config = dict(
    hidden_size=128,
    rope_theta=4380.0,
    init_std_down=0.0,
    weight_decay=0.12,
    lr_head=0.00885,
    train_tokens=122200000,
)
Each number is 128 + 24 x the weight over its row's rms, rounded and kept within 0 to 255. Layers, rows and columns count from 0. Numbers have three digits each. The size before them is the row's rms in percent of the matrix's.

# layer 8 attention output (transposed), 128x128, rms 0.065, rows 7-21,71-84, columns 0-63
096:098127154185132119104136144109120138160145110129135167102117173130051131150073138149115113119133158136160125146110160124137154132112128143090106147171132156110126131117135089104152131163144143
106:158113148118135157130144114089117150165147107092124119111170112105112173151117141131119135118136143152124146147094150115146143144169154114136125103140136124141140089168132106108173175114161114
103:136135095143175161131136150099130143179138125113140136118185069109126153153120098100108097156137120142126105147088133125134152128117120126156154129135150108123136076077128126139140126115115169
087:124156143159137158130124129135135091116111134131122154157162071135144111156128129091141083146143124131118152148153152122123072114133158103132085159112119127135180129116177152139146096140154104
089:106115155149128122125171151110102152127121129117128160097132170095123123169085145107100105147120130134138129131120137098108132080144124111063079141114113100096140104155154147137110113144080117
099:111132116136102156120147170161106093110138144118125085150098113150135162147104112131146116123153118174135100156113132140149171159153130125091146139138171132109099117112103128110153135136086150
099:119170125151127160108125150137164079116109127136153107132130071141148168129140120097148125141126130139113120163140110119142098147139136113140103110138139143127116153140162136099114099141078170
085:083131166156123170123082113157083147116148129123115079160154162133091131177107171099153151133173148132107137157135129175134145150151131120126153139115124136152116143140114125132166134123134131
095:105135094096142139104130113138166127116187152127161137138132070149169104111166083108131156110076136104146138174155107126145132157126088108159137119091131122157087131100087070113118151121140109
093:163143142107145121152165127091079122127125130125141154149095159135111129110126194105150140093089123120100119100083144135082098094099105131079128146157115137179140120137176141138112115182101122
094:118115134078112154123095139135120114117091156141150082138119109132172098141163132114128113120099153109141123153106098159119077093116095163115122156105158108124151135110151126143097102160139124
103:125111136139134113158110120137146149115136098094163092136102139141118146104140114108145151089116132160202103128099119133128157096111136106145085105139127148161078106140147117132141117122155125
093:129129134046090119117119088140142144128141139135140104122114133130150133089110151144166148084098118111129130118136108143140096142151125137139117154118101119088139168162084134088110145143124127
096:169119167155156125105157120087126131133116155104135080123131116100139120095131118149152156136110113133136073102123112124155171148087124123114112124134156104114128090155109151137128118142152142
111:135087132114158123111105128128152123103158128120127135143094109134127144144124124108103164105098222106127129181171109131095120095071150129147080137108145127145090137144093134132137135140154098
106:104108151161129127108123149107155144173121109148100165105111132112109151168090136151087137132124163101125128115135127156164181104119125143147149096170129154131149113089105087121160160164121129
095:169129146064111150123135173120150125190085113139129122131108101101148126125114107131138111087096138112121163177160104153142089164153132143103122148107129066129138081104176125137125126156165143
086:130112159112119181128132160169163145159133139131105146155098117139122089116123127094104165119154152151115093148107125112147125073145069157139137164114107093118146163104112094107119071117117103
094:160114123113146134142150111126118121157119111082112135110112111114147128115151110131084163165184157128137127112089117125099118155112131151117108173128168152129162134145183124129154122147132130
104:126112125119119134145094163090121186138112112138142141104159137144130105168094088128073136127120158104125138101152138134112137101122135118119145138121158116121157094103151161146126119136123135
099:127160105119099125163105129151135099118082134117102098140098130131122100157159119161153122112105108120161089116135110133112147110130127149112109127154127126125094085085130132136079153120129151
094:139147127144167167146147090111134115086092123148129118128114167115138100125082142161127139152143119127114114153081143121131111077098146147122127130134136132178094126114202114159131110133114144
095:155126117096133126123152098178138137116106133141121086113137167126127137137163152146164113151148122092106137123118117148088165133115088145137114167170139112134085119066130108129159175127099154
107:154111140094083146114124143161166139158155166108154137135138082133148116093122129087155148078109164115190132119124125126117134146143115114159179125126135139114120170120114088098131117087163105
097:132126096123153098173138116100094133118143096173104141154081163135109112174125139133107097175097083137055137147127131140130145110114098155081079148120112123094102101102150132159116117194107161
091:103093115143119148125124106109132115130104175149159122118164161119156144136106072154112126142132158150145145124083116158113103131113148102111086152141140126129150113103158165119161120073148151
090:154135106116119125126133129141161161106151141135135142153103181133132127130138127130133156109130100132184131103146131101131191069101103079128121142171122138173084129132107115148119125118104140
108:137104150136144145105103122133111115115107127104170100134146112171132135154105096156155112103079154139144151158151123127189086167157139131149120113090118132122142148136140138102127132103145138
106:141135127159105133136110158158102130108090142097159107105083145214149110149105113134146139108112111137109106148132151119127124137155174123138099142113132132141136166143162141144084104133126109
# layer 8 attention value, 64x128, rms 0.0577, rows 8-21, columns 0-63
101:096173139111106130133104159135146122085128120138110170079116127165104127107145125113179135129093164121118150131125122167123136129111133104143146118105083160151137166152096090130113122097120144
094:179120105109112149108128128139122163139119122209131145116130092118143147108084124115144113099130114136109078123177077176093104099146122123109152111108088148092125139136143172120152119107159149
093:123108122142135140126160148135127128145136106184092174150105095116129126164125139113136123093137149129103111086131127147129118107101149154157117152094151115145131129099153147158108160122105133
100:152126129130144154133148132138087121130148137118122137144064153112189165141134153140133158122085154110125156112110136135122114125069138128134125139102103156191114123153144108149113126126084113
100:131107140090112165137166127110085125153127139141212160140135150098138119124155119102124107150133155101124143082104131108133116127129100136142162130128104138137128097165078139133084079095071151
098:164137134153120102120124145120116148124089128141162103113184134153174140142114100113120125150078127160107107119127137116120158114074117129144138146131124149150127073125125159147125142149157131
090:109101146131094148134135127121127130118171117139176119177124133126127111110149078127105073080145116129118135134114123127140136121117104107124158132126179145095180144130114142151107101135114115
101:161157145163098069128156114138137135122125124146099107103096115097111121169120095105129153150154118101154082110112112148130111113157156146121137137144118129114135117138128164147135105117126119
098:137120126117123163124115171132102119128108140118122127122154151170114111110179094106144143128144126184088162167108117092127113147105154169168122150121137152100140161130108099118177177168139103
090:113126142149151159121144147099114112079102147121099112123127134138198103152110153119155128143113133108129132104134147139152109112113103129128137143090109152118124100172121132119120105159074110
099:129136154162115130144113133147118108158109172083135130091158182091133122150153113119091104180157080153147131136137116133140132130113118181064127119179129119094146095103085152147135123114160111
106:122180115104125099125180137104125137096106130078126135081157135131124101133109098141153158159103166122142156160103180172137116135145126106101116139098079139117128140145132105118142122147109140
100:138120100107115136116150125129107116108077146152137148074127133124135152113117158148140146144119113178109141116136131110149132093150140123174125165098145120091094129118119128093129100136081115
102:136127145139160143137093158124110164152095140110075158114116084119097129160114123115135121141117127098124139171124141105163133128082113113136129167140191152081114130139147140163128131122154147